Each number is 50 + 10 x the weight over the matrix's rms, rounded and kept within 0 to 99. Layers, rows and columns count from 0.

# down: layer 6 MLP down (transposed), 1728x640, rms 0.0267, rows 1650-1667, columns 256-383
# gate: layer 6 MLP gate, 1728x640, rms 0.0323, rows 1651-1668, columns 256-383
# up: layer 6 MLP up, 1728x640, rms 0.0306, rows 1651-1668, columns 256-383
down1650:40 55 39 71 64 54 68 33 36 56 55 44 70 44 58 55 50 59 52 30 58 40 57 62 41 59 63 41 66 43 53 55 67 43 46 54 50 44 70 39 31 49 64 39 39 55 62 47 38 42 66 69 52 51 37 43 47 59 56 52 58 44 69 79 43 58 50 50 36 48 49 49 56 48 49 25 44 38 38 38 66 59 56 46 56 52 46 43 39 53 55 47 52 53 39 46 58 46 26 41 51 59 83 51 53 54 45 59 35 40 46 45 52 62 46 45 61 36 29 64 57 38 43 36 49 52 43 54
gate1651:58 58 40 35 58 48 57 44 56 34 48 43 67 46 56 41 47 24 51 41 45 58 39 43 53 50 47 57 42 41 63 58 72 54 64 33 63 52 41 37 46 33 60 52 51 46 56 50 44 50 69 72 43 55 54 39 59 45 52 49 38 48 51 50 64 41 58 32 41 48 57 35 39 54 40 32 42 46 53 59 52 28 64 50 39 51 60 50 41 50 60 45 64 40 38 40 59 53 50 41 51 53 49 33 51 56 32 59 48 63 51 44 41 44 50 57 54 74 65 55 60 65 50 49 56 50 55 48
up1651:64 33 57 56 48 48 61 47 39 64 51 37 44 64 58 50 49 51 45 69 57 54 52 46 48 51 58 43 56 59 49 55 42 42 48 67 39 50 65 70 34 61 46 65 43 36 53 49 50 49 41 47 36 60 50 52 55 59 45 34 60 58 46 50 50 47 55 57 52 56 44 44 66 44 57 39 52 64 45 42 36 63 49 60 48 57 58 53 22 49 45 49 45 65 44 56 55 46 52 61 58 46 59 56 45 40 46 64 58 41 61 52 58 59 61 65 45 57 53 52 45 40 42 53 55 40 53 40
down1651:52 68 58 45 41 24 63 57 54 59 50 55 60 62 33 32 47 17 60 30 48 74 60 64 40 65 33 52 58 55 63 51 53 48 52 25 58 53 47 56 62 52 44 61 63 61 52 53 50 32 54 34 59 48 65 52 45 52 66 52 42 44 62 48 50 45 39 51 56 48 37 55 66 44 42 41 50 47 47 63 47 49 34 48 36 50 68 54 71 47 44 53 60 38 62 65 58 45 41 52 43 53 32 48 53 34 46 54 58 49 62 62 60 49 50 42 59 54 42 40 44 46 36 51 71 47 49 50
gate1652:44 51 63 56 65 49 54 50 40 52 51 53 34 58 63 67 50 39 44 45 68 61 58 55 47 31 54 49 70 43 60 50 49 60 56 37 47 44 55 52 47 63 75 47 42 35 36 44 47 50 57 49 65 44 40 45 56 46 57 52 44 56 50 41 41 41 45 49 48 60 52 33 63 56 39 54 58 73 54 53 62 48 53 50 56 52 58 46 60 35 45 40 63 51 38 58 50 45 37 37 57 57 52 54 48 49 59 45 50 54 50 38 48 53 63 40 54 55 64 57 55 49 70 34 49 37 45 51
up1652:51 38 68 38 64 52 60 46 44 28 47 50 59 49 46 60 33 42 50 49 35 46 61 30 53 34 48 51 33 34 48 36 47 58 61 53 37 49 51 48 56 44 60 60 46 41 46 54 50 57 65 50 70 58 43 55 49 65 63 47 47 35 59 63 55 53 39 45 53 53 69 50 69 64 45 47 51 55 64 45 73 58 46 49 58 60 58 45 66 52 52 46 67 63 59 54 47 40 45 55 49 55 71 55 34 35 61 47 37 30 40 65 64 23 39 40 50 50 56 53 26 46 69 23 63 46 38 58
down1652:43 30 36 41 49 48 62 62 53 38 50 49 68 52 63 47 39 54 44 44 57 31 49 44 48 35 43 39 30 50 43 60 44 43 52 57 23 62 38 55 47 45 36 53 49 55 44 42 58 53 70 45 55 56 62 55 47 42 44 55 45 50 40 66 58 56 59 63 53 43 53 61 54 50 72 56 47 43 44 42 63 49 64 40 44 36 62 52 52 63 59 45 45 67 67 52 43 51 51 57 29 52 64 61 45 60 50 44 40 47 45 49 43 41 47 48 51 47 48 42 39 52 38 58 51 60 42 43
gate1653:50 49 54 47 47 33 51 45 46 52 52 54 51 47 47 49 40 57 67 35 39 60 42 35 29 50 44 56 72 44 54 44 56 68 45 40 44 67 49 59 51 30 62 55 51 62 44 48 60 54 52 42 67 37 54 28 54 65 41 53 46 42 44 29 31 47 43 58 50 50 48 51 34 50 63 46 54 64 62 53 55 64 50 37 63 71 67 27 22 46 56 53 53 48 46 56 52 42 44 47 47 39 43 31 55 67 42 57 46 71 48 28 69 44 63 51 39 62 61 56 28 48 58 64 38 60 41 53
up1653:48 49 55 73 46 59 42 42 43 51 45 54 42 63 52 63 54 58 44 39 41 57 46 59 42 41 44 46 40 48 46 63 53 56 44 60 41 35 64 49 72 62 50 45 35 67 62 45 62 54 61 45 51 53 40 61 49 41 40 48 56 58 27 52 61 61 64 65 67 62 56 72 45 63 69 42 41 73 44 46 57 47 61 53 73 55 30 46 49 44 39 66 50 39 51 39 59 55 53 55 58 54 45 47 50 49 44 58 43 36 59 49 55 50 41 32 42 44 52 45 25 49 56 50 54 38 49 44
down1653:49 48 58 55 55 51 45 66 52 49 34 47 30 71 49 66 48 67 41 39 65 57 57 61 74 39 24 63 43 38 40 54 55 50 52 47 55 32 57 46 45 67 48 48 49 71 58 47 39 41 41 60 61 59 43 43 53 31 49 34 27 54 59 54 65 50 47 50 41 53 41 61 46 38 57 50 42 48 43 45 61 39 60 48 52 67 45 35 63 51 58 39 57 55 46 59 52 58 58 53 53 60 39 68 54 51 40 52 43 21 47 66 40 64 65 37 57 37 31 42 60 41 51 28 56 50 60 52
gate1654:51 57 35 58 46 53 34 72 53 33 53 51 47 38 36 47 64 63 38 46 36 61 59 44 67 57 51 50 46 30 50 39 63 31 52 64 58 61 51 37 38 21 54 48 46 25 48 46 47 54 58 66 69 53 56 42 30 44 25 55 70 63 41 43 42 51 50 48 53 41 34 51 43 44 43 57 46 35 52 34 56 45 35 67 41 44 38 56 47 53 59 31 43 40 60 39 51 63 50 39 44 45 28 47 37 59 51 44 50 52 32 68 42 40 40 52 58 39 58 55 49 49 50 60 38 70 19 56
up1654:45 45 48 41 47 45 48 32 68 52 66 52 33 40 48 51 69 53 49 65 36 47 29 27 55 57 59 42 44 51 67 50 45 37 53 37 35 63 64 42 47 43 56 54 50 38 53 43 36 57 50 61 47 49 59 60 47 56 48 51 69 42 45 49 63 52 51 62 63 51 53 52 30 49 45 52 48 49 52 40 48 58 43 50 37 63 65 54 40 58 47 36 43 42 62 46 68 60 41 42 50 37 66 63 47 33 52 30 47 42 49 56 41 53 47 66 47 42 56 58 38 44 59 41 53 39 60 58
down1654:32 68 71 63 44 34 53 48 66 42 64 42 37 38 52 39 54 24 62 65 55 56 77 46 42 46 61 26 53 72 41 56 41 57 36 55 53 73 58 42 50 60 37 35 45 60 72 35 25 54 63 34 25 32 39 47 45 56 65 58 37 49 38 52 42 65 50 46 43 30 39 52 54 55 57 46 57 59 53 45 63 51 68 40 35 57 26 41 61 52 66 50 50 53 45 56 43 42 42 57 53 42 64 56 37 46 56 54 78 29 47 42 64 36 45 60 56 46 38 41 42 45 57 32 45 65 64 43
gate1655:53 34 37 34 53 31 51 32 49 50 39 58 51 70 47 63 53 61 57 61 35 58 67 54 60 62 39 53 47 48 53 61 45 55 49 70 39 56 59 43 65 67 49 54 54 57 58 44 34 41 56 61 54 70 39 49 62 36 50 55 57 49 46 45 64 35 48 53 43 50 37 46 70 51 56 46 50 38 33 49 66 42 62 41 47 62 47 41 49 39 45 51 48 51 56 54 40 39 57 37 43 51 59 54 59 35 58 50 54 37 45 41 50 38 37 69 71 67 62 42 47 62 46 46 41 46 54 44
up1655:43 50 56 52 45 52 53 46 57 51 58 66 32 42 69 52 50 59 47 41 47 49 41 41 54 46 54 37 50 54 50 36 59 58 39 55 59 49 47 51 49 55 52 32 59 61 48 43 57 30 61 52 38 38 58 32 40 43 61 55 55 36 47 55 50 29 45 28 72 38 57 35 58 56 53 43 53 53 52 66 46 53 64 48 61 71 49 65 34 53 66 47 44 58 44 54 59 40 58 52 50 33 42 35 64 50 42 33 45 59 35 61 43 42 48 45 66 47 53 53 42 49 58 40 58 45 54 38
down1655:38 52 40 38 54 55 43 55 58 50 50 58 47 58 55 50 52 43 47 53 44 49 45 56 39 58 45 60 55 63 53 45 42 36 54 42 25 48 42 43 63 47 42 29 37 54 69 47 56 59 52 38 51 52 51 43 58 67 58 40 62 28 43 48 45 37 53 49 40 47 57 49 48 49 55 35 48 50 39 44 50 59 37 51 50 52 59 27 51 34 54 68 46 27 33 53 37 53 71 52 58 62 22 48 49 43 46 61 58 49 48 43 50 48 54 49 38 44 54 52 50 63 51 55 63 44 48 39
gate1656:38 57 52 33 69 64 45 43 59 47 58 62 39 54 54 54 49 50 63 61 60 65 55 55 57 49 47 57 54 53 56 22 54 46 55 42 62 47 63 42 34 46 42 44 50 42 48 62 31 56 43 71 61 65 54 41 71 39 56 49 55 57 47 38 42 49 33 44 61 42 54 50 60 33 41 31 42 43 54 35 50 58 55 54 41 39 50 53 47 34 44 60 41 55 51 57 55 43 46 38 54 54 41 54 42 57 53 51 43 72 58 68 57 59 48 57 32 50 53 57 53 38 56 51 48 59 59 39
up1656:54 55 61 39 51 60 64 55 54 67 43 42 49 64 48 47 63 37 43 48 34 57 54 51 24 36 57 40 51 50 52 53 44 55 46 63 67 63 62 60 43 44 48 37 50 39 50 39 46 27 52 44 75 61 48 51 47 47 51 37 44 51 63 51 43 67 56 50 59 43 57 60 47 44 43 63 52 58 61 63 45 41 52 45 46 54 58 43 51 48 60 61 55 62 56 57 57 58 48 46 53 62 54 57 45 47 51 57 29 52 47 50 41 26 58 58 30 68 34 46 51 38 33 38 33 43 52 56
down1656:57 48 41 45 36 52 49 58 38 43 71 45 68 46 58 59 42 40 52 46 47 56 56 46 53 34 52 51 47 49 65 41 63 25 45 49 42 38 56 47 56 53 38 55 41 51 43 60 38 53 52 44 35 37 47 52 44 55 49 33 35 54 69 48 44 51 54 56 51 49 37 44 49 71 52 33 58 60 65 64 48 55 39 39 50 58 44 36 64 41 52 53 41 50 37 40 58 59 50 55 48 60 60 46 59 40 53 56 57 35 27 38 59 61 32 60 61 65 61 37 41 60 30 67 70 62 43 73
gate1657:43 66 54 65 46 51 51 60 60 39 34 62 38 66 44 70 47 48 60 39 56 43 45 40 48 42 44 64 41 51 50 52 40 59 41 50 53 49 52 55 36 61 57 49 45 56 48 57 56 45 46 66 48 40 43 63 70 55 25 54 62 53 48 65 68 53 48 47 65 46 54 38 49 51 31 35 36 62 48 64 39 39 33 45 53 70 57 42 59 34 59 42 51 52 44 45 72 39 53 37 36 37 51 60 50 41 47 59 41 48 32 35 50 59 43 40 48 47 28 50 50 17 56 66 49 53 40 52
up1657:55 51 57 56 45 62 64 45 69 56 56 54 36 50 51 57 63 50 44 48 38 62 62 40 60 58 54 48 32 43 37 33 38 52 48 45 51 57 52 50 47 51 24 60 48 52 46 39 56 38 55 59 30 42 38 44 46 34 41 50 54 60 59 62 37 52 35 52 53 39 36 58 33 54 42 44 31 42 31 42 36 23 39 45 54 28 36 68 43 44 44 48 52 54 49 55 49 42 56 40 45 46 59 42 52 36 65 51 34 55 46 57 61 36 58 38 68 42 48 51 48 52 45 55 43 58 61 54
down1657:48 78 46 33 52 51 42 52 50 60 47 39 72 49 69 40 25 32 60 50 72 48 41 67 51 57 54 54 57 69 45 41 37 61 46 44 40 61 37 56 58 70 58 23 47 37 53 53 49 43 59 39 39 43 44 52 41 54 39 57 48 41 53 51 55 44 62 52 33 29 49 69 27 45 48 58 58 41 50 39 56 35 60 58 58 53 60 50 53 55 57 33 43 38 45 44 58 63 67 32 61 57 61 56 41 45 60 46 46 46 52 60 49 48 56 52 69 37 53 53 59 68 44 34 47 60 54 46
gate1658:48 60 51 55 65 50 70 41 48 57 60 42 52 49 62 61 35 54 56 43 53 47 47 37 44 43 56 54 46 53 56 65 38 54 65 53 54 51 55 46 57 57 56 50 53 45 50 53 30 44 43 39 46 52 40 47 43 51 52 44 62 50 52 38 28 33 41 68 71 60 55 40 57 44 43 81 53 58 52 55 60 46 55 58 55 70 47 43 48 37 51 63 47 39 44 52 65 52 48 48 37 82 35 68 52 44 48 62 56 56 51 41 35 68 47 35 64 60 42 44 57 57 51 45 50 66 44 64
up1658:68 29 48 36 54 45 54 49 48 66 36 44 42 39 22 40 50 42 69 53 75 51 57 49 54 46 36 56 42 49 44 52 45 45 57 55 73 52 48 52 52 50 56 68 52 42 54 59 55 43 43 64 60 60 43 38 41 63 54 43 38 54 69 39 67 43 64 37 52 08 63 69 44 56 68 38 60 43 52 63 62 38 31 51 62 48 60 33 62 50 63 45 59 63 57 46 51 53 41 35 56 46 67 39 53 38 48 43 69 58 39 69 24 43 31 61 48 53 42 42 60 39 45 54 51 55 55 54
down1658:51 58 56 28 55 49 39 54 40 44 31 45 44 33 37 52 37 44 55 50 49 68 33 52 43 32 54 48 36 49 52 62 68 41 45 52 61 48 33 44 51 67 49 45 54 37 57 40 44 71 66 49 52 49 53 56 55 35 56 43 54 28 50 61 39 57 58 58 43 50 40 34 46 50 45 66 50 45 48 44 71 67 55 54 33 49 49 46 52 53 51 45 42 49 58 55 46 48 38 40 41 60 41 43 57 44 44 56 57 61 39 51 52 32 48 72 47 34 52 33 60 71 43 47 44 34 37 30
gate1659:38 65 60 39 41 56 70 42 43 41 32 49 45 39 47 62 46 47 29 26 63 52 44 47 42 50 35 66 64 44 75 46 46 58 55 45 42 43 55 25 41 49 60 39 41 38 47 53 73 46 57 56 52 42 43 48 50 47 48 47 61 49 58 43 56 61 48 38 51 45 69 46 55 46 55 49 23 50 61 57 50 50 52 41 56 49 49 45 39 38 28 50 58 26 70 54 51 64 51 47 35 50 43 44 67 48 57 57 59 42 51 49 59 47 51 51 44 47 38 51 62 59 28 48 53 35 34 53
up1659:42 35 38 49 46 55 40 48 29 50 44 31 64 51 59 49 51 73 55 55 57 64 54 50 27 64 56 45 43 60 50 36 46 58 52 50 40 43 40 47 47 59 51 36 35 58 56 59 62 60 40 53 50 41 46 38 42 48 61 47 52 42 47 34 50 50 53 43 45 59 36 46 48 49 49 37 47 72 58 27 57 56 47 55 46 64 59 48 59 41 50 58 57 57 58 59 43 58 41 56 64 56 52 37 45 59 44 60 58 59 50 42 39 36 36 37 66 42 60 73 45 62 47 42 55 61 33 48
down1659:43 51 19 44 41 59 53 50 62 19 66 38 43 57 44 51 59 31 37 36 22 51 56 69 60 36 34 69 43 52 34 50 31 61 43 43 39 53 42 36 34 47 32 29 46 40 69 42 38 44 46 50 44 54 50 48 57 44 65 48 34 60 59 37 38 38 41 52 43 47 32 54 43 44 50 45 53 54 59 47 52 54 49 42 52 24 44 53 58 50 52 33 61 27 38 44 52 57 55 48 50 48 45 63 62 57 42 45 36 40 38 45 65 48 52 47 43 56 51 36 62 40 45 54 52 54 32 39
gate1660:53 32 51 24 40 67 54 46 56 61 51 57 75 44 46 62 57 52 37 50 47 45 53 56 58 56 52 47 50 58 51 58 51 30 38 49 36 42 59 75 61 57 43 36 46 65 64 60 50 62 55 45 70 48 48 40 59 47 25 65 44 67 34 42 45 58 47 49 51 46 49 44 72 46 57 68 47 55 30 48 50 54 45 53 53 68 50 50 51 55 34 46 43 59 40 52 37 48 48 53 49 64 61 46 52 47 42 70 42 56 52 45 57 42 51 54 59 47 36 50 53 39 52 64 20 44 50 52
up1660:56 43 35 29 48 43 48 67 50 49 42 69 50 53 60 48 34 53 45 52 52 34 53 35 51 53 50 56 47 52 36 44 60 34 52 33 55 46 48 65 51 63 30 49 53 55 46 43 45 48 60 46 36 41 52 49 39 40 50 48 54 40 46 54 55 37 34 36 54 56 52 40 55 46 47 57 42 31 33 54 46 34 36 39 40 52 67 52 45 52 41 55 45 39 34 70 50 41 74 42 67 55 42 65 52 64 70 47 56 59 48 43 67 57 44 43 47 60 63 55 55 40 41 56 37 64 43 37
down1660:60 49 48 61 35 73 55 54 29 56 55 50 48 44 41 37 40 50 30 59 63 52 35 66 51 36 46 48 50 67 60 53 52 41 53 47 51 56 46 57 48 45 53 58 44 52 51 64 64 32 65 36 51 39 38 66 60 55 45 49 65 35 37 32 58 61 32 37 77 39 71 47 62 36 38 53 47 41 43 54 43 45 44 41 68 44 43 56 38 37 52 65 32 66 53 28 47 50 51 46 43 52 61 60 50 60 64 40 51 34 57 62 62 55 39 52 61 56 43 40 37 54 63 63 58 44 50 57
gate1661:49 64 34 51 53 59 58 26 53 39 44 56 59 45 64 77 67 31 53 56 57 45 46 41 69 53 47 61 70 52 51 69 43 41 65 66 49 73 49 60 53 29 51 52 63 56 36 58 46 54 63 52 58 62 38 43 52 35 56 58 45 34 49 47 52 58 54 43 54 61 25 40 57 55 40 50 61 44 57 55 49 34 58 47 37 51 36 28 47 57 44 47 47 45 44 46 37 59 35 58 51 52 53 53 51 55 58 50 72 49 49 65 39 49 68 66 47 61 40 55 67 44 58 29 57 49 53 54
up1661:50 52 61 42 55 38 47 40 42 73 45 40 58 67 74 44 59 49 53 45 58 51 52 77 56 39 51 52 50 49 54 57 38 38 61 47 51 53 36 65 63 48 32 46 56 37 35 30 55 57 67 65 73 57 47 32 39 59 42 66 46 35 60 30 60 55 35 41 49 54 50 51 54 39 61 50 43 45 57 48 45 44 42 56 36 29 36 46 47 45 53 66 47 36 49 40 29 61 60 44 49 54 55 64 56 36 42 59 54 57 64 68 65 53 46 60 61 45 60 36 66 46 49 35 63 34 39 42
down1661:54 46 57 55 53 21 46 41 59 46 61 73 46 61 40 57 35 51 55 34 57 34 40 57 48 64 59 65 50 45 29 24 55 53 49 35 45 55 60 37 39 40 76 43 63 47 54 71 40 58 53 43 46 53 59 50 43 51 55 33 47 58 45 51 51 57 39 41 54 21 45 42 50 57 52 56 48 60 47 45 41 54 47 59 44 40 54 47 58 56 42 75 50 49 65 63 65 49 49 49 60 50 33 39 38 47 68 55 39 38 76 44 53 53 53 51 35 53 30 52 45 64 35 40 61 58 53 25
gate1662:58 46 46 45 63 45 47 64 41 59 44 55 50 59 64 69 45 70 42 55 48 38 53 52 67 41 52 50 42 59 44 40 55 45 47 43 60 23 35 48 53 58 55 50 42 58 55 68 59 49 59 37 49 54 27 51 51 54 42 58 46 62 41 38 48 41 43 52 39 39 48 45 60 41 53 56 54 51 43 56 63 47 37 76 30 54 63 50 57 46 46 42 60 28 57 49 61 62 59 45 47 57 44 52 56 56 56 46 52 64 61 25 58 49 57 55 51 48 59 41 43 51 43 32 49 61 57 47
up1662:53 40 57 60 40 34 61 55 47 43 43 32 58 40 48 44 67 35 44 35 45 56 45 49 46 53 51 54 60 50 60 58 59 50 55 60 50 48 56 53 46 41 65 49 61 42 45 54 45 47 50 59 32 37 55 39 75 41 52 49 62 52 33 62 64 49 53 36 54 58 42 35 54 63 57 35 30 60 58 53 49 59 69 56 62 66 50 39 61 41 40 54 54 44 48 45 34 41 50 48 59 51 48 50 49 47 48 31 56 43 53 55 70 39 52 52 50 50 47 67 52 48 57 47 48 41 48 65
down1662:31 46 49 53 34 58 55 52 57 60 40 45 40 51 55 41 56 68 30 45 46 51 66 36 34 57 48 46 43 47 59 42 68 80 51 61 42 49 55 50 51 63 67 47 53 58 49 40 58 71 52 54 65 55 35 44 46 59 44 37 61 45 57 37 49 64 41 55 39 39 40 38 38 33 43 56 45 40 55 52 55 30 32 52 46 36 52 39 59 53 44 55 44 42 54 38 49 44 47 48 46 46 46 36 58 53 49 47 59 37 51 36 54 36 59 35 60 54 79 57 43 60 38 35 40 48 46 62
gate1663:35 52 54 57 50 56 60 59 53 27 42 42 60 66 35 38 43 35 39 55 68 50 37 46 43 35 46 64 62 50 54 49 60 63 44 49 53 59 55 68 43 68 65 47 52 35 59 59 47 49 54 57 55 43 36 69 60 63 70 45 60 68 56 52 46 56 54 67 50 47 55 29 46 51 50 51 27 56 34 33 49 65 42 60 57 53 45 53 68 44 53 29 54 43 42 42 66 45 55 45 18 55 38 30 68 58 65 62 60 39 49 50 41 39 34 46 71 59 50 40 46 42 54 58 58 51 49 62
up1663:49 34 49 50 40 57 30 56 59 66 53 66 39 63 55 48 38 32 43 60 60 51 69 32 51 51 67 38 58 26 47 49 45 54 52 51 38 41 56 51 55 42 45 36 47 59 48 69 56 46 41 45 50 75 40 54 57 74 39 43 55 60 56 71 54 52 44 49 25 32 64 51 44 47 72 58 45 50 50 42 61 37 66 71 56 45 55 56 56 48 65 54 43 52 64 39 51 43 36 43 34 66 43 38 57 48 64 57 53 55 57 64 32 56 58 56 50 36 50 64 46 56 63 61 53 36 31 45
down1663:47 44 43 53 62 51 60 43 47 56 54 41 65 54 39 50 55 52 50 54 46 44 48 62 45 56 36 50 62 53 67 46 69 59 54 60 60 34 50 52 40 30 44 40 57 56 63 44 52 56 25 55 59 54 76 53 58 59 48 56 58 46 53 61 61 42 51 52 47 43 54 46 78 40 60 42 55 42 50 63 62 57 47 73 51 29 52 47 34 61 34 43 36 56 54 51 46 32 45 56 56 50 67 47 34 39 47 50 43 51 52 50 45 57 58 37 44 58 57 42 38 42 52 63 24 49 38 44
gate1664:60 37 40 48 70 72 51 50 46 79 47 50 52 40 45 43 39 68 41 57 55 55 50 39 61 63 49 51 43 59 53 58 54 63 48 61 41 49 54 39 37 61 51 40 54 46 65 56 60 64 50 54 53 51 51 49 56 48 45 49 49 58 78 43 59 35 53 44 55 53 30 50 68 51 51 51 41 63 48 55 66 64 49 56 62 73 55 61 50 32 48 55 51 34 43 68 46 50 58 53 39 51 41 57 56 53 67 32 54 19 61 62 51 44 51 53 43 56 61 72 45 56 80 60 43 44 45 51
up1664:68 60 44 62 47 46 58 67 45 53 61 57 37 44 54 67 54 57 47 33 44 57 42 56 30 59 50 50 51 62 54 63 34 53 39 37 63 40 62 55 44 54 55 33 35 59 47 75 62 44 60 68 44 52 50 60 47 64 55 53 63 44 29 55 48 63 53 44 42 64 55 67 72 50 56 48 37 37 54 51 65 52 45 40 55 53 37 43 60 52 52 41 33 36 54 59 74 39 52 49 55 43 52 37 60 41 52 46 32 52 25 43 46 38 38 28 40 41 32 57 60 57 33 57 45 53 54 61
down1664:59 51 56 64 40 52 59 44 64 18 52 70 61 42 52 55 47 20 60 53 48 58 56 39 41 41 35 34 49 53 48 46 52 51 39 50 34 31 34 28 32 61 57 53 49 50 35 49 49 52 57 50 52 42 70 46 47 40 58 54 42 51 49 57 44 53 38 59 53 55 54 43 44 32 34 51 47 48 48 54 51 68 50 35 39 33 31 55 43 37 63 23 51 57 53 58 36 37 46 31 36 32 40 61 46 47 51 44 53 42 36 51 63 56 61 46 42 63 50 30 43 48 35 71 60 41 55 51
gate1665:50 52 43 53 47 42 72 48 44 47 44 54 46 54 49 47 52 54 55 52 59 67 38 61 49 46 38 56 44 36 52 44 61 48 58 40 69 59 53 39 62 62 45 56 55 53 42 54 59 54 54 43 49 61 51 39 48 53 58 49 56 52 54 50 36 52 52 51 59 58 36 46 61 40 51 49 50 58 63 48 57 54 52 48 45 73 45 63 62 57 65 30 51 49 45 61 59 51 50 40 54 50 43 39 52 51 46 45 56 45 52 52 32 54 41 61 53 50 58 60 57 57 59 45 50 44 54 57
up1665:58 42 50 36 53 51 25 53 45 47 44 48 28 43 43 53 57 51 47 50 64 47 62 34 37 41 55 60 58 41 42 45 50 65 49 61 40 46 62 56 41 61 58 46 55 54 46 35 56 48 38 54 55 35 46 40 63 53 47 43 76 52 44 34 50 37 54 37 42 40 46 39 44 42 47 42 59 42 53 55 45 45 52 56 56 38 64 38 55 53 38 48 34 39 42 36 45 41 46 47 37 52 41 58 45 65 52 39 46 50 51 51 64 53 39 53 60 45 27 51 48 41 55 67 46 61 45 71
down1665:48 69 61 53 64 38 42 59 54 45 51 47 37 28 34 52 36 57 41 61 52 55 53 49 56 49 56 64 43 57 44 62 60 68 40 50 63 48 64 49 39 54 42 56 34 49 32 47 54 63 54 41 60 54 53 48 51 49 46 43 50 51 44 48 40 52 57 63 42 37 49 57 63 61 67 51 61 53 63 42 49 47 37 59 52 58 30 52 47 55 41 54 54 53 32 52 56 49 51 50 55 61 20 42 29 50 55 39 58 40 57 55 42 57 36 36 58 47 48 58 49 59 64 50 42 46 55 50
gate1666:56 72 60 58 54 62 71 58 59 39 57 54 68 47 43 35 63 50 57 67 54 61 58 44 50 61 51 55 55 49 49 28 51 58 48 51 45 45 61 44 52 29 35 39 49 55 65 42 45 43 44 84 59 52 57 52 51 53 58 24 53 64 45 65 57 42 64 59 54 46 47 58 55 57 57 38 70 46 45 38 40 65 41 56 48 47 43 54 43 53 39 67 46 51 53 53 63 66 62 41 59 36 40 56 50 58 32 44 51 54 40 42 40 46 52 30 38 69 38 55 59 58 39 52 55 53 57 65
up1666:33 30 43 57 54 53 47 51 54 47 49 77 36 43 51 62 40 56 50 61 57 59 52 50 56 66 45 55 44 40 55 38 42 59 41 49 51 33 77 44 29 54 54 60 38 38 40 61 42 52 51 49 42 39 56 55 50 47 53 48 39 57 32 51 45 53 55 54 65 48 43 53 72 57 54 56 48 59 57 49 71 60 45 54 52 40 48 58 42 31 59 49 45 37 42 55 46 53 60 49 34 64 55 39 48 51 60 33 43 33 41 54 56 60 60 48 53 54 45 45 49 48 53 44 46 35 43 60
down1666:48 65 64 52 38 41 63 39 67 64 61 42 56 33 55 52 55 59 55 43 58 36 49 44 45 74 46 43 64 45 52 55 51 48 55 53 44 44 61 64 56 37 48 55 62 54 50 47 39 55 22 79 53 52 46 40 52 57 72 54 54 62 42 49 42 44 56 13 49 44 54 44 37 45 57 25 66 73 60 45 44 38 47 56 47 49 69 43 29 51 35 60 58 55 54 52 43 62 56 50 42 64 40 40 43 50 49 50 36 38 69 62 34 46 30 46 29 36 43 43 55 45 34 63 56 64 41 61
gate1667:55 42 56 67 59 64 56 55 61 62 52 49 53 44 48 61 40 69 54 46 58 69 44 43 47 67 52 40 58 32 40 52 46 55 40 56 52 43 47 40 44 48 62 67 56 50 71 46 49 43 47 53 66 43 52 51 56 44 48 51 49 60 64 57 63 61 50 43 57 44 43 59 43 44 59 51 61 50 56 55 52 56 50 61 49 56 41 51 51 52 42 56 52 34 67 57 58 42 48 42 29 51 47 50 49 56 51 61 39 45 40 36 49 40 36 39 51 63 45 51 47 35 52 52 52 59 54 43
up1667:53 37 52 56 53 60 57 40 53 55 51 48 58 29 58 27 53 55 51 63 61 42 46 51 68 51 35 48 51 46 53 40 40 45 53 37 47 44 51 32 39 46 49 50 59 50 60 48 49 52 53 41 44 58 59 60 60 61 63 36 50 48 42 56 46 61 59 68 47 66 61 55 37 43 42 46 34 54 47 41 64 34 60 62 43 49 38 54 56 38 58 57 48 61 37 64 44 52 41 46 44 59 43 50 36 45 46 64 51 35 51 50 47 69 47 52 33 44 42 63 59 35 41 49 54 60 53 56
down1667:53 49 40 53 51 38 56 52 43 59 55 59 61 45 31 53 61 46 61 54 53 70 42 47 53 47 61 49 57 36 54 52 52 53 46 55 43 29 58 61 44 54 53 64 44 44 54 62 53 58 50 53 56 36 48 44 52 53 42 66 39 62 50 46 46 54 73 51 53 53 34 62 62 50 60 42 54 46 58 65 64 59 57 44 54 49 50 46 52 62 45 32 17 37 45 57 55 44 58 48 30 56 30 56 40 42 71 57 55 61 44 48 43 59 42 42 49 68 55 48 48 30 54 59 53 51 60 45
gate1668:53 48 65 37 40 40 54 36 35 36 57 55 55 45 43 59 45 55 52 49 52 68 61 54 51 59 53 67 57 53 56 43 46 63 55 46 55 52 42 42 50 60 61 53 49 51 54 56 37 37 56 38 52 47 59 60 46 49 54 69 53 38 60 42 59 58 33 57 45 54 60 37 43 46 47 64 57 50 51 49 58 42 49 51 41 63 47 48 41 43 45 39 58 54 48 66 57 40 42 55 48 44 44 59 56 50 43 45 42 44 39 46 48 49 20 44 43 53 36 55 70 54 60 38 44 56 48 53
up1668:46 31 43 58 47 50 63 56 48 66 45 44 30 54 33 56 51 53 49 15 65 49 39 60 35 49 54 59 48 49 60 32 45 60 52 71 44 68 51 47 44 46 52 48 45 63 45 51 65 62 59 50 56 47 54 45 43 40 56 52 50 46 33 46 49 52 61 34 53 60 60 46 39 46 51 50 55 49 52 54 46 64 55 62 47 53 64 48 51 47 54 52 52 32 29 51 66 49 54 36 54 83 47 53 63 52 34 45 37 53 55 53 65 59 40 58 65 47 47 53 38 58 46 77 60 51 37 45